From a checkpoint of a small transformer trained on Wikipedia: a variant of SOAP for these matrices.
Each number is 128 + 32 x the weight over its row's rms, rounded and kept within 0 to 255. Layers, rows and columns count from 0. Numbers have three digits each. The size before them is the row's rms in percent of the matrix's.

# layer 7 MLP down (transposed), 832x320, rms 0.155, rows 108-165, columns 0-79
104:144125079137090159147133113125070107152145197140151153101127097161163097150131090122098144113109136152094118130076165091160193154207101149105117109089097156119085078158162105172134111105107093186096162160120119146137048122098159167139113124
104:110124110147180074143221134105131132101128125119121126165086122150144187123086068142119114154108089125113113175174090114134159105103167138108093131145153120059114127159186112104176104129146118110143118144185139123136155107154098078169122126
108:152082181099046151108136149129170179143200147128084104119116117093132121135169124170112162135167101132087130170156093110113194152089119137066114090161098142147144111108064135156092133143109138100156142116194054132118131131135035146181139133
105:099100197166143139086150149141084120197087122203102132139178092131105128124129169110122134088169114125132152130126112190116108121113148159128174121162105118136139212128159136156093090168120094160155072090124114101106140091184157083038103143
103:150128118095157151093086166118144126133184100138165115067142084151130132130161049102128094198178203118093127100121096169101181148119160135130087141070123067197119127182143169138136145129120157122110117102144165101116114141117093087169183147
095:120166142110108108184148109136149132104117137125127082117118125111115094126160101106137112123094175175127097143076164097134116177108127108067131083117159117162072114131107153138149105154168130097102152142110122157083088093151117101079116105
098:102161137117137138132119122165141144127115127147128105052143150159103216188107133137172102122177108099132084114157139141117154154131121197097092135089143144167184092085109129152101108123130156168178167114074086078102105115056074092128107156
100:124142064144139116114202141104148124034131085118125091129166108144083175084109141140214137199118115136119131143147075113187155092116144168104197096116077060106147105102092110173124112145126138167128136183138140143126063182079129200163096161
100:087081127147173158123125100079139122168117094155136191111156184158086099098157143136159158132164115101105129150111132158132071110091103171172075069172194126084201120130135120123056160113147079092150097132134144096106153159083130130111106119
098:093174074098078127108082110152151109166137064154164113129160149137158114122040105101090137125085108105172137148097108157147146144114120162117120111135216132083133101159116184168131101193181122167067156149155144071139131134141143126154112163
098:148140134092155119102118107154140131155134170127129138178153134081077148157100174138167120127227133188125116192167144132141120136079146083153090161093089159155107114113123177188109124046096177156134072143136147109138197122185109162158126159
099:087140143128067120173125096125147092122120108131121109136096139183117124141177157119144149158076147143140121146156210123122146128086134093131131182102130114104144125113119115158133131107108115149095167093117098169110149157105121122081142146
101:201108115138099134088093123163072153161167129133069121124070135134107135084137058173131139202151123174166148148147127081153126168167124081096104065102151141132153182111096078089122150145166099109099101135092144096220138174146126155135177125
098:111183184141097158170173167224126144124167119117126144083146144099129090156098103087106127138145060143171147116087095119164144118172058087123098184164103155131125154102167108107089113176124151112156125122164144146125110111150115127100178124
095:112198101116112129136114109093166113079120118157175160096080134169063152166064134137117091082173042142049114089129071094118132124103129183098180171123155112126118103147125075122113136155159101101165153143092102173124120147161111158110156178
092:107094153124102133087124120116127126170102133122129177121086141133139149166114149042085129147123117107127119111088093143079113166114126093150151102147192117161127129191153128129072075128148164172133104125147128197135139053123148152141150189
097:099112150183138129118128175105109124111178164171142144100164129193167166123125137115131113150176141146138144131114142130119146114177189123131120116135142166062144108168129152181146153169067107128128162149144104088147114136127148103127158096
103:143132137107063162086071104095095170136134133142090097181186149151154075139125108170086117134129160153113145157168173066113147094120142100093174188146118096150095142148090071087085085123092115079155116147151176133115141167142124160104160128
094:128105141152119126173138090220118063180146152120095144133106086078144095127170141149137107149167124145129146096103139147166145094151138148098184145142044108182070134145181135107129125163097112159055144140129175103125080095171169166160101106
093:049113125122188101175095132148087081101117077105116198130183127123112088170109124156128060067065110153168073136071146131120084120109160099155057159140108172160111156085103069151154113162173104143174102109139164134060100142144135120146119176
102:115123138172108100125124117076142106109179090205165086175120138080166093183130174132055083133125142102098107118167154180090219116142139088109113134119134109151155160165073068166129195159114123126076150076148191117113085048174161226128144116
098:072107151123101153117113111164137143096088118109106118122068115135133144085163062127133174099134157104159115130150110129126131180143143130087040140113138141112099158169115166102168141129072109115108178112137159150120117174066142135136143139
103:098134153140160134124171132177119097142113161087136177129129129093134094093124105152079194119101120171104151155114165204153110125127123111112117122092156025148115173152108080057119166075103127185191145152163104086148154132129123114142139095
103:080169104104129171123075140125117194109100166167151150150181143193108145162097162122102105172158134117141175158144120149111128102141099165122118107154136120106126065155226171087133125152163106134192107126089087154122119196144098095130135145
095:155169130144124120147174206100133148187160114144120147158097103147131133111120155122127141101094088113133148141141184138158158105126122117143127113111205061113122081139111138102097161128128080087118122096075181039084103154151126127150079114
085:133020193157132089152176105115128148087095149148079145184175151117144169123111140148125114146131144177112186119142080108140147103152172192102089097125147080164135102094119125095099150106138116104136085138100088164060129091149145148112137125
096:132170166107116155140113130090081152082121122023098093107185215110167116098099108142139095128064166181145132158108149077124138131137098116174098123100141205144121112105113129096063120075084141142209148170121088110160177185111094161100150099
100:148174133187105135082099164177137131140095148125107076147163141164132073136174121191108140132184120133134106143050121103163082078126099104107151109178106145162094091169220126152173065101085182062133123112130147145156168135124157199194150154
104:122105066138135137110069138128124130119149129142126103094138168145113142100150139114135177145098165064087135117100112136140129103093111140148172054085157101103132108100142128141084077116039117149145135074097122108082091133074145103115113107
098:179142145130143110109100073152143211122106133104109115160103095100132177129133138159184138145138106152157107158071138133124083082077151178086119110119174144160068108102147133101133131176070220146133100133140132107184116058128122191083140083
096:081124142095147130143086078145100142147130150107032157146185135113092125070163151126169096100051134129116214126130163112111143138081158132159097108111168147099122099084156170143163153122115154113157179161075120156086094127095117182139178099
096:138122180133144126103079108145112060151154115177140109110131114142105153083178137117133087064139196080149135161139137105128144136135111135087107064115062149125061082137118117146131189170101198138043100150140131186083116156075130168117151145
091:150091128121124012105109204175135118088122175140136097111121105106144184132104133110140117098067143187181107140124179141145030110122173127098110198122205121056124112144140161168161138103121127072150067149150106092123173140104166127173157124
086:120142143149109121111138106159129135112100125110122187131118161147106121142108145118103133159161129210082081075151089122150161094112049211083145116132113108175086142102095087111135149084124159129094124104163200141078186146130174057135161157
101:127105186134118102134113151158159095147122123104123163092149082126150092131128121137115138082133174158125100125094190140113078117119105098138175114187079050100138122162140124110072100092179046110113134062104114206158162106064136117160149129
099:195120176132065145095124134132114157158091085156133156118089159115154128076109195076129108157128130105109161130191124056157148139119093141115127149160101127120136166146071140150138104061134229106167122138091049130162205051075121121121111103
095:127108127102137153035137143085149114078058175169098090138156123126201151198181130076117101138103138131134117120108158115099113120106082067097136140139161094140106140083160093151071135177157170144141132131099119157137155176174156121097112102
097:141194065123090139086111177108115146165101123132151132145135174151141135087132153153133104139134120087130093172147158097119171094204131143095097136122087146158114099118120210109134178080102171112132133078109146196111169089107132128114128107
094:153184158126130177139110189139139131121158109117098168062140142126178111196141120187173119136057119022138111112118202121109173132088140168098109193119154107129122136078166150150116147074113130115142089142068152165162176176155116176152115168
098:157137110096129169148181180112114132133096139155167152076180085132123105134102150141157101080101125132090205115127118116125134125122146077160144124153121118098107156099119093112116125186107144170125113066137114145156147076137094140101128073
099:166134115109155162130128135149049092033104071066165139167192110107168125085117125128132079075133135123128106096160116134129139098128151080113138096095120109147087138162103144255123138128192129098133164122091115101145090121123139115124130124
105:170141139145109114183132119132141137070121149097083044115127146092133122176092127078162118141106116142118061074133161173113156105156193118163140131095141095093096102113181080114101075138132118032127126167058092100137158157115105059119159106
101:178104116115132142098138176131172182099137203106096147199106141099102118128143176100138112135109100097081155112150159142119047114150146131126174120153141172134159166079105082125119110172149153115070121103096122149124198120104133165165100129
101:100082130145178192137086104104173112149106183089159114118132155131162151143163093114070092115122232117086132138154139157088112151121126163103118102149164119159167125097082124170203113080140149120153184114104143167153109080087111175178150134
099:126133099127190154097174106103090093144132131151170168059150098155139082130114126117154177096141079096114109101128145119066132136106132099157154087113125090105125140118128119101124097091132081164102194147133132142182156075132134166161116126
102:129163145130128160100131172143136122124130104156172137158140102118145114131171130106131181144112057116158107105133126181151057132147087151182076120151149146161161097192170180114097114123114172148128113092090145136188129121116108115098139140
102:178146150144118138159089086115110156117108142138127121142053125089095162122129107107149178097151153131085164173097094131131164125128065116127122104130089151108101143119142093093073131113117126083098129190151120147127113082193177130141129184
098:118117119064118131136099113106144103103174169111156079129082146157132102077103143129112112087091153168086118157116119133172112108122133073144134074093123142143141109148136046174123142172138103116180168202103148121150084110122027127061115142
102:121157152110133180130090128106070131134119116156140125109085139107080119090187087084114133165156098055141137192129098130104118092099118129106134102130080157166173047159111115135154087108121158130190150072136159077116154179131136164100141110
101:161137099110100134126167144125101124151122034074160123108103098124120136129119109111113185152172110105112166122193093110139193091138113169151126153100191183053093081118096069183130172141121115143149155153132124173136113083105108099091118122
099:118126162087106175172149156070095135114138142072101119106177147171168104140131161108139106080111141128144168162099101136053161127165174115095117118076096097161151154131036134094087097137094092126116196124135128090100115094112132192058140157
101:142166168114084116151120151137119104090088136056067149167124120131163132106089159183129139093133119118119076124143154122096167099137098125089120153140124100089128144117115163090140181047122154128083076124063113130181159132183107123153134052
101:099106106198110082135118145123116068117112122108114072158123136133071131099169133144130083103129108136179111078089120102096133171110139089156080154126144101108163130130137144128176105207071116151138049139135170179095083171169104193156137129
107:074074151153085183093138099162104085119204140162093100133096108089076087139118139119100100110105078143118103136098076158118089093122185138112119099131057170145171186155132092143115114109090101159116191146162158116082066133090125152165153148
100:187125052091086141202174111160162129125128108162163118137147141128131088087129154154155156117162144165176148134160142134137087067103111174067137122111195100064164123062181075119075142068146141093136149132138138062091088146125127138128162173
102:127151175088103121124097159108120138078155108159159115194133131105126064154127128131055085146114107099085093132098164150129149148124109131130119139120145125127085132122153169118098079147110119097188072233172102148137178133125175129103178083
101:076097181103153159095110114082168081074100132160120160082118118087165086151131137108103097176122196082200143087153171102125056131150075148165101133124103123161119155090099123086113123143104169139112070093166073159109101096088130096173109039
099:084109108118129160158174145159116132140143089137139171157128150161151137173142128169128100109098133100117117143136112094180130130173147096116154146200126164092101103191159108053155168140093091154230116131106126145163119134118160083084105056
# layer 7 MLP gate, 832x320, rms 0.154, rows 109-166, columns 0-79
098:128132103182141116122096136098105062116199087096154122182154096119179107152098117150133111132121161128153124086116173099108160144139158112100132074163063120067169159066125106150116161136169173125125133135151179151160133074087084120148134154
099:142111109120115108161127167139112071168147110177111160118137098130140122142138117142151106063133187117077139114141122161110148158136140141088149155085115073110067123139090057098114092124096152092121047138103093143156099101154132027165120124
104:126161113112155156179107108128146141150155170151147100115034158140157128097116161100110101119147147124108078157092100120098158167171131103116155154133171119184183141113159114057105189140077165110127138128163179132086076111115135157092104111
102:119136087096196145089106158090118073089184114080131120128134108139097121165120173104072141090069136109188134135047118118171119111125108127112092164133154114138098145119109115084100161117104125149104130141101142087127071194158093140113149154
094:101185126125093098114159148143126090198160098101168142131159098097170051096148131113036120097105082068082172154091111168115171126154093101108097133175073121103127137131149114159129124124124095148136100121068136167146132163175070117099089148
102:137057166125150119148148153156125178107118142100063142129107087099150161115122133155115127113155106111138083131112082120092132149140097142126126130102108097152152126115124114134114088048133142107078054117156092153123110094215142139112073130
098:122123089125134092104121114147129121164124168174074109192088095152091113128111141126059178112141158122141127183170120110117092159130138154123133117052117144112155159155134120145131121096135125192174126111160128211088157097113108122141168116
098:121119093088133087082129102154111083163144135111169145142152140109085175113148144129077131092075119106101149109183162095157163119156106140112127143128227144120164130215099110113202117181085132129089119134142139190142114108146127176135112141
102:121159123065089119161101164093185174146108145161123160112094152136124137195141075163099145143178129125083090112133129089133075156131117149131144139079188139194103105147182083136148104115150164161180127145091160164142142136146103074145099138
101:111197121042117144168085108116132135138116094078183118168155108075114170031170131155069110190144130152149138162142136124140125090090198132103158120163188188080106096164098168148115095121096110164157158139161098118079162140152110137127138100
097:142122125141100139122121147167148156163093160115164101135119104128167141137167185159142106166113103167131144118082162076092147128182130110145114162124144138129151078098089113155102150147096176116095118124160149138138158120115095092167145125
100:144135149115114118192095103159133170068137109113144156156134122136155138110129157097108144130094117157206127126121156168201118164115158067136167125108167184085191131145106141106124129134137147141209096132121114090074129104164129144084137154
095:090184109138089131234139129197172103093161147132185165091140142146107095109150095100140124164132200114135152113103159121148189089169154134117100140100148100124171177118151131127149079109171091139100134132153115163123096146076110149112144112
096:163130179162085099172193147152139088166148154104145126182109072087148114148137127148072197123120168116113107130113174080141072088147112110116120152144103179142169111154152124067116140149113159077184136156103110146115122097172095126151111127
096:094155073225080163098117164109117115130101130172096110153148166148153059153085136180070120121143091157117150134148185115097152129217142088126092166066135190138135116134098133140074154144125150141133137175150132166141090091135171137108112128
100:088121151085084104169103176163134167178141102148139166205132141147118169104117193150134112118086138114097140172108217097104129145157116149175112105124114098070107116145109158160190083069137158116132112115151131129149152122092108126161134105
103:162217154090120117182109119124119134141107124115127102130152130080088134081125140172070108129110127179132187125124149154158126137175071145156135118125131082108175161137141115142133126078144098157203109107149087148148128067119157052085181139
096:085138081068085146077200142118121134109111083111132169182107150181132152127153125067087152152134146120164182105155137126103099135061137127164193054129118122124168096134100105140096077145141099135128133091167129106147080153102145171062162129
093:152156137139132125129088109181097157114178123134104146132166140142161097158147106106165153083206122159143094109127072146118119168165141149165101117077074167110051093177102154083163114125194143116141122107133098117116127134106107197161122091
106:091092099111133152094107081166125117133090151112154101144106149152176130099105100074089121147143226141098136193155134109116073132152100101134100155182065139123079138115107130164116103171154208157169176125101129133128123109118153141116163156
101:129187168120181168121117117146130136153049149141168134139095075109124168157139139137118169128189146103139161120092122137134192109152078114145120205161095137088144100139087114152150142061136129160168232173144130145101078159135148149178145148
102:092115136104147167157090129132156123094119133125142127153128141079096128125181153098070139123115099161151085163133136123115123082124091093168129108128107153084136144114138073132147106091194088112151174152119185156135129168093130144091068169
103:151158144123149139128148089088138134212124042123119130102137124155136073109107149078116154110159108168125146136097124110140142121076135134155128102137178137238122172080153108121080137075216120151116132147109138115110133164096095152137099074
094:166118149150125131141083171142119140118124144124147087170133183106104168153099147170119121185164174090154090132075104107068108180160125118104137114123166061164174176122119093135148124084174133141179131113184125122148157142126112120178154155
101:161093199187141094157148156179191162113060138151121104111073145095137133136142162073125112149129105116136185138135131125108123138155116158078123154131085128139146116133115098117115077116167140121127122119219080163161091169137125160069124107
097:078084110111142070180156162100197119071120088195096112191136090119181075136150112104140150141099184082121144108148110109120148120129128133136176066152098101152165122126105090168144131170105134160140127094144127082146089157183127183135160089
095:118135081096110108140154118097152151124112096141166085104156104090110182139125132129105156139155074099144106122112109124117100143130144118129107167187159067122136135136180063172132151130214147099116108056097136124104115156157155081134112105
103:123108143095122152123070090163149129160110086147114141147143141124155123121173114132099114123169115106198109135102090111074198144165073137121184139098148105150117119188120108124152096129166085143149127188100094103150139123052138067057141132
095:087164129170125129117159131107112094150207136132102165146128121082099215158166091091097079081115166114125152110036114144113149159135108178140111101157192114147068069168138063141154133156106076138128171150095092080116133148099134086108102062
096:106097155121153106169127210102081048074151147130091103162141110158153131121102114129099158139147135161082141204153180133192141220125141112115117113128089136152132119099104122151146114114125151143135081095164099150141135108116074103112108208
095:131151161156119148105099144144138127142094113183091106096127095076111188102130081101109108111135104000152123082082114126120083158069145185126129135083097140117124135149112116086101082108143153167103102169150154121148089166031051154102098124
098:116126108177200163173156185050170187122144146219120160157130143163132145151117163134190121131115090122165131184113111096100124174171116133143151108147094144137096127113165110108111151131098099132099122119125130050119121142165131131149121129
097:122059067136076161187110149133093101137134147120179146207179180090063114125069129112133146141142151108103145127115130159099133130095134095058132153120131158095129159175139143084135160116128126135122112148187145128062102085103108167144136135
098:131147135125069174159158156106124117099140110149185149059159048096169134173106122166209145161111177133126136136101139075110145127088174111053127154161136137168079142133127110101149131083100091186120104124166111053160115113066086083107163132
100:098140164105123129146120155068128141101118198117082125128186163135143139155128134122112138071110084136087141131134140103147165119110166113125126191151121146129101167112218141101163122130133073143090139157144090129093112062056112147218139124
094:155107089136072132133147174134190147089120131178162187116135084114129112134157178134129114116152133168117042091117218163142178140157090081133156132200143155111160117074087107170136150112129176092146177166126149210132102137134128150186124148
100:103198146123165098132203141101130087122171158047120068123122158096159121105111094103139148130103102144191116115076183099113098160112177120075115138162170110047162126145150125096125122130055140143122090130116183197135155108129117121151089135
096:159075130122095083163151127121138144171167111137140087114111140122119148121113146057123116080105120148182197100115123153169134090162154131152133145143131174144147149163092090098133121111098144181141145081141199128134140077084084114088099133
099:101153129104107184134094147065190140150073120135077111185128127117159163085145143134140158131106124125150144111061186106116126190125147150068108108101160131142128107130113157077135100145103101116043114147118111164126141121200148173134053085
107:098122138135109092136158150098160147058074160133139117182170119071132093111121116099147126130107087109103124162124069117138163125127116122121148138139151106158089081080118121119148160089168133149140150091129205126144174100150097159161080137
098:136204173141111128161097090117166080166194106133128055113154079074037085108168086084138140115159095173141160117122124146169121095191115142140111099173166134178092110145136125112121121171094180130180129166102090163127093140121178134159155127
106:103079191099139108092164100127103112162079127178112150144168125116103088137092105129111156144121123098090097155154124087140126168143125130129147140094125142098130138090112123108140077131087157145157084168167183165108095160097117104138114136
096:165136173146118147166156096134080095079120082116138109141128091124087164151145145164115119129111114079113165158065129112101136167136120107172114139142145108148148185146117157120164188128187101158127161095093073122072130155171110156099114180
101:186134163159181140120129135103122114123130153145156155123136128131078059150146176142092136136160099143146120127120111121130147154100086033161177083117091205109128096132153086121136107128123089160170084147085149124077146120121094085136196114
099:142119133159141168190109085125161174141103142062161078174089120136149141123114180131111121145130115188127141085171155105130173097072115141178181123156121185119093129129144099146079084149135143191145144086128143099174091161105070128141159140
101:164133114093131130143127151172155113117139166121155185094153077140192108102118122124088170127183118131188093107094124122138173094166145115113180180107139137159094132141112142188131147152144158113115107130151083168140143150145124112145149169
095:171116127072130082156107105131139136155142133128151131176177160062164186129104170110153127128161152174109146135098173132155140090126143124112037176101116065165117134064110167169100129124106098129128124133108110048126136130107155127111126149
101:129138173103106115170155072093138135106117134099120141109127131181111117153139167192181189112087097172084062143135125131145176091122119156116104103090167105110135117128103114205065139111118159124183133141128126071076134147109115171063071158
098:105064127112111106216146147134114133152133060169149086135137133177106117169087156104153136186124141099127135144137151162137086191120117102154171167184147141116125116119112124134107109185059110135122127143138136111127090168167099161115096117
096:178064167136184126142171152143153110167112134126125152081106156155168139114070143177116111147137112150193124070071070149124097129055132094218183144154126139100075104103134167115100122082096092111194090166135133130121143148126127130117113124
097:079152125103045133093065143097140134180096136133157142080137165114130200149134061134096216066146170094178114125104149175171140129200102121107125136194087135182133123153155130110145154063103167110146103153161204099114090079117134047173102169
099:103104083097171110058122138099114115091108142151116146147174170123133170078133124105148132082155119131076144133123160081085097132112047122094124115149061125134118131103099136104096160167118122128086126159117154159109148178138200141083164143
103:138102075172119119121095175162114125128137131153119139132105097179124143171116074116137075093138065135134116092122114128107094132096093130166153112176127105162088088076121108150101097083142117180107130123209130158180100085210087101129143148
101:130141082150131118077089107146102113173103146039156141135091158105146097175082107160097117100157095098135043171135160124152099092101160124166073191167093199137127110178083175129105148104101135137183160164167122090110075176172106134098118123
096:088140176101120113148139113146130090100182141191148029148110125145115120140089154164125113110119082112104122135128166172187121113101085117163106092074168065075109116127080117141098108110173105064137130156175076198139160124046074151102116127
097:158125170123119137126161163169138156112140091100120174201118165078131082115188178092155140143178168151097191089100124128166128121125192107148147119153112137111164149114162139135136079155137140166100112138115163126087092134110082109055177127
096:142176073103085114127130158094138114125125137127164094142131120117172122182182124141185090074109070063092107162179120109138191074148190093083111152144183134157100179096111108164172175146102101177151135119186136110135082149141115155139147136
096:176049165173082126143111108086113136095126143141128152163092165189115108111102140173093159108113180143091090146099181084131115142173131188177134098147067181101135179178127102094191122172140129149108119103089190136124096085166168113103151123
# layer 7 MLP up, 832x320, rms 0.166, rows 109-165, columns 0-79
105:180059099151131151047147166121185143143131150066150179147173137094107097145086155136082135099090091153111152134076111198135068144138111103093153145147075122209086157142119163121148179134064112111133102207108178194144108124088130075133086149
102:134109122074085152123098161156123120129140143116114175166133126195137129109151065101063135094091146160180078133134104073153140130117135088111096115106095120140154122137152079102130074083124128142076120074150119096117094129100121120148140098
105:135143150181150136169129094126155135167160104143061114149113114108149124137108158157203112124122122079100134065107168105167139161155137184116169141124120100091100126093124100109064115132174171087139173146196155171125186108135165224132215146
105:135125087151145123174100137185118109115086086159173122129134082157131070177096112119139150123142194127122173189131132158155152075091118168104097120089071146159113108158099180112168153201141168067147105149108180129127138178105222151159135156
095:160106028101112085021066124160125108104147148123118071196151073100118119095152055159164151137100169157146146072117126174169117076105104124124068151091116111139113153057093097100118132088123082103136108148128129099112152075153115175176185103
095:115076074156139155152132128153139162127166119133100098159115124130155127137168152127108075115119086164115130099182078156117089134121150187109143116111059164173087181144063121157101113102087174116131096097091117143117187146139172146078206169
100:171153145097069101087168134073113068126128079089126096150171127144134133108169172125152128086159024143081143097087098098091179158112158077091120158121179082121068105086137110122108237137071074098080161150148100113083082073169170138101122170
100:093089129167125084020154134147142095176137145081119133130146183070064163129144121114093110136147079135156163115113136138065154110133075146147171126153145143086054127125184054136154098133091146083110144120133157188110137137109167083080148097
098:118116094140139130149149094127122161202171065061188129099124118128130222149109104092135146098148091089167105109085102185059163097140080232137104084159145115123186210129096115113093141087129129118153109129129212195107110107160165087048147151
097:170108118140151115129167092127135133155133118101136102155173137155111128075107174172061139130135162123123121136104119119100127121111167107054117103143115093118156090175102072122124149137152085138157160137117130129093109109133125097096105093
101:136066138156140143186142179154168126176122139129170199130114088091100110133182123070155183086123145109086129114139146112126083116146075106154079123143100132111104131117094100136127177193107153204145108075103088132129120087115125124177160085
100:110138078101109145129149155178095119114102126098138174125171089165163123131164119197147098149223063085116094117142109159105113139169171124092124158136077136156071167144102155113123179139183153150121094180090158124145140100110121148052128105
099:026157179163198122152074170129159124120080126156080127167147151136126120177168098034127143147159190135099133166093109097104126173106161104155100133146168122148106108137139155106144121118114161100107140129126118159129164160090058078149076100
092:060161109138124058141097072118132168123126131180165141102122138088122137110106127079073122096140103161159070097184158141169158041144115126157105070115116142102098141083118103148102088127107124127154166090154137145125133179080110129133142186
095:161133137178089136112074168142136121097129178104133196104180125082022145092117135151127089109083117135145088120146153072089149135122122119175088195103161124091077160103089105148128195094113116129137090187153128103049107108158165111155150088
099:104109110148138094155095127120122177110097170150116128100124094135149175109141143123164122124079146078136090133123098188085115148097139175100140169113117103113141145107129178188150101085146131163098195086150139147163095117137157093150091051
101:144136142115155095173141119089213122178103108177128133143194095115084143103120151113096137131136140115139127101097178157140088109114153158161159135124135088110137123130111103155164091092091106107171161098149158145147106127079088106119121165
096:100137048161100104099104178119152100081202191162149084107104161155139129116145142054119058143145151125195157054115092152098158113156060064134134136147134168139107161152121115089109103173137135162144117134156146121134118207074116142159173191
094:141105146161119094136141166116161159106148135154133114115160120147142126132118078140177117122181096094095114163098136163128166097114140090177138091158080149159176134151071197167120090130196088163113199187108210131093134147063130158108120120
103:117153125156136134133098062072119129048137144139038081140194071136166144167110183163107164121157176170121187138095100115104104116163096088111154146147111179138112115152139153115126140097055148114124100115162130098108113117105108193151154165
101:164166123134117147135127119136102127151133126114110089093063087153102125152137125097184084112111219167130108142210119111167123092129082108200206139135151157136150118107093220103109126157071166089168159068088120113081085108066139078118114133
097:116089123205142163110151145080178196095148127083086095084079120168148075066083150099153161174179185103188168149183100125138139148076158114159133160095142074133132147141135161114151125141149101138118145095073095149073085133058099142088143070
099:114093184143041153152169156148089156135143172093152145085084192126078100151207151118108092114167069128108083110119144160110116095078112138165114140134158184122142102174137135089102120193191180124152121088144171147079151144121140111149127140
099:103113098099199113127191080061095106107110125143105150148079173108124145199100168210137142053050124096115122105116135121106111144108127082132104184179130149124092118158112110158112140137074087095124112145154089054151147103109118149131196112
092:109116174091164165156076124075133146143106082106135071129129101127170116076139121091098091132142075146182107092113097150156092142092138192125131077112141158184168123139168089090140105173122142114121113114116168154134121149128122130139162149
092:112131115120164154140189186052138126142077138100082144147097130116085178204141106118050152127146096095138069127107112151067117144120206175115168123125100142079132098102101143148142127092098137127096111117085138136183095177110193197111093156
101:112143109119134096134115142127106118132110114121135121126116131194137081109131100142120175141163105101089168119151106190142101160202118101164097091130142170164079126149138128141185124158122091138151148137117159147146113093120206145140081090
102:105116094116127117135110105138150136118146155145147113078104121086168146099080129125102171113150169180141139131083144138159129155196132140137075078135125132059178100150158128110146116151118118118098071165179086108180152096177137119181134144
099:139152102124113161194136142148121067103102161124125098116177114127120152149088109168134112073070135136125104162178120131119164108164127155115048142162134171041072183125090155140166137173170089135137160138076159104109127149123085141112127104
096:129138106081164066119186101120165078140132108153189145141122183108163204079095169125144159158114084114123139131124178069043162155119115076121161106140148122203174131230154145145179109120095199146096163060169146101127084154066124082117178116
094:120151095142145140115137093178153121125162116144105114156084180115144173139124140190211098110163082157127160147201159092082044158192117133120095110127136137141119051053081121146145121113133145093078059103164137143145134127063107133126115145
098:134164132136105108113140117134123142119143097095150111159087145171127138152144097192211138154134122155091093098136173166111116131134113093165114123121199137108079153115113150105134065111101155083091131097122124177112136157199136179170121099
093:116094141117130145100131174122054072188101146153154089133168112136152145134107157099147185160146104099159156217116145109152189167213111146106125162097195157096130142119170158107183138126081113115141202199125056169090226123152130162107150093
100:177086176109119126160163106133137109102094116148094097096101161081088169047156117138118071162116150129110149127138143130117118150162095176196183086119132177124083147119181167125185199105159127149121176069088135111128112092132128123057182170
099:084094184092106139153149147062159132123123181158170092174106152159170097107116085168177133189097067174125091107110129170139127116191135124138176116165133133126086123126100134132113106144136146175160114183118148135173143121109102096128103175
096:116163142217128111223159159108116185121137127120168104148154094130145106206098162158144159174099131115150137100119112120127152082120135164154099102210128142128072165162159128146122092125148132081153154065180112125105130059174081160146206133
104:133131132090114127093125131195136124124192159141143135109102099179162225099083164167060112183117130160136119143153140148133133127141161103115102093094145183103141143095132140145075110122146127158117129112128095127149168128106134125172237092
094:104154099124210124133115148157103143149169174100103091154085136102106118108156148096097121145181161123120107113107148130096108034186092127151089122197175141149077138186156184103148120083148096131125138132149097182113064111115089104123101086
102:152103133132116141097168150090125107144105077082120116135098129191158189105148101108139073125144115151108099101152153126088174089142131189145173084161122162164173122098114166090143126157123159153132148063117163189194143099123098142165160139
101:077091111095142200141108173129142077047155168167163096123158181136164120116117099065107091140133173123138131159172174067182171132132078122130077132158165129069172159101109128116141133112145117122173085155097183186120092117101108111130125085
096:147080118133145087069080086108137124145141128164086091206143192104181139114075144080095113059145097129200106181103182171156159120109122143128112122134136144077180141100093122123104150128107110042057122092098169154144178122139111150114138110
103:160085155199181106110139117115133093134072111094135112150127135093165099118105100109120086163126171138110127147170168150094101117138191181097129124152114061071156140142165134141138144118149128084119030180208094050102112140154165157145124175
101:083119088065181137121083156087084192179104126169111114135036148102151168140106117123138169129118116112119146133118134109081139119161126157210129163142177130109104085138125095098130146122124158097135124150111146105145180090152132140122104035
098:166084130145082158117219095154158107099137075129145053140120137112176151096094134143106104084107094129154108117174125046138151109123113100141105167165129136133122070151108082152125094147087071146091190158076130140106146082122114111161099112
100:131090094076149072105192115127109087142156077204146162121129127132150111169149156189156125151095128177118112140055145040083146149111112117148103145117112079157160173117063090059088103114110133108110094123125131155208096172155155078131146100
100:124142091107137135110203097155132201149163107147080144124115137147146142151143120124084131114118108127111156120146119154079124125084145123185195112108146072108195121135121114155073153125179154131126130115157158110135099151115151095125089050
096:137106118142163125107126184165127147121106137108092180079142162139091135122160139112080133142124151095129105107141162155085131157172164108089145129119146145098125186221128075187144132113145201149115191078114154164197131183125163092070174168
105:164160166130154148140160125090141119169104194153137119100074135079129143131110132124133137150089119113194119180132136147148153115138169154127067148125128125133181136161081129172107084159125236143109109154126155112144132209115106111177122211
097:108098229103111177105170142172125093107127158140150049102140186171131122115115146135192096127160136101094102180094075099089101169165126157108124081076118102127158136122112149171074159136129101138138119126086098131130084128149198129175080134
096:165170169031113154111117113121116119101151088100126182143091124096093104138097147145099152142137103108103162127176070170112161087151144081064107097062100117118137152105093078170067127169147166078130146094172138083124135175099145143162164173
099:161102129136129082045078112074115177157143167139112105161157153107167159073087166111155137099133223122174067123134157131100120114139223091109156141119139078118125124118130089139168103125140135146139125118140134157124066135102159153184173121
099:116168114123116131082110142120112098118152093152112131154114196079138141095092191117138126068140162157128101114110093108103087182182113157160182131196150195148155103140126102117071091077120067107123106075139133096127150120133136130111150085
105:076130186186074148126168138130124123120136080113180130118154095125142153118125142078182083132157107089176134156100114116056077139145146145040105167139121110093073116110156079140147113144119142141148167103151101120025057135101129095142172061
101:125127101096140112124156123169136109144213106140118107160129134109138165096066100117170155126175152097132097121167155154140047088101119124105065158096199149153083131113145107119142121164164116129155119110120122141137160152093131108066178113
102:146151106136162100180108128146119160125164117081109098131141167143089163202128150139166101117104152114114098104126142146154134162096154095131139111106121152149136108104110144099135092125107102107133095098149092125094127128118128116132124107
102:079120162105084137219148134107109082160119137127139159149179109122127112102144088130147080159157082150102124098175173146103091157091122062174108178159068143181115153152081126070117135094156132092153101065099120101109095156071124135072140163
095:147146129141134163120139174193149113110122147084218096189053122141154152122204118123135110141141146089133123204113094109140121088104137064121134165064132114155135116175127123195113150141167142180158111126155101155090059184084101162128152186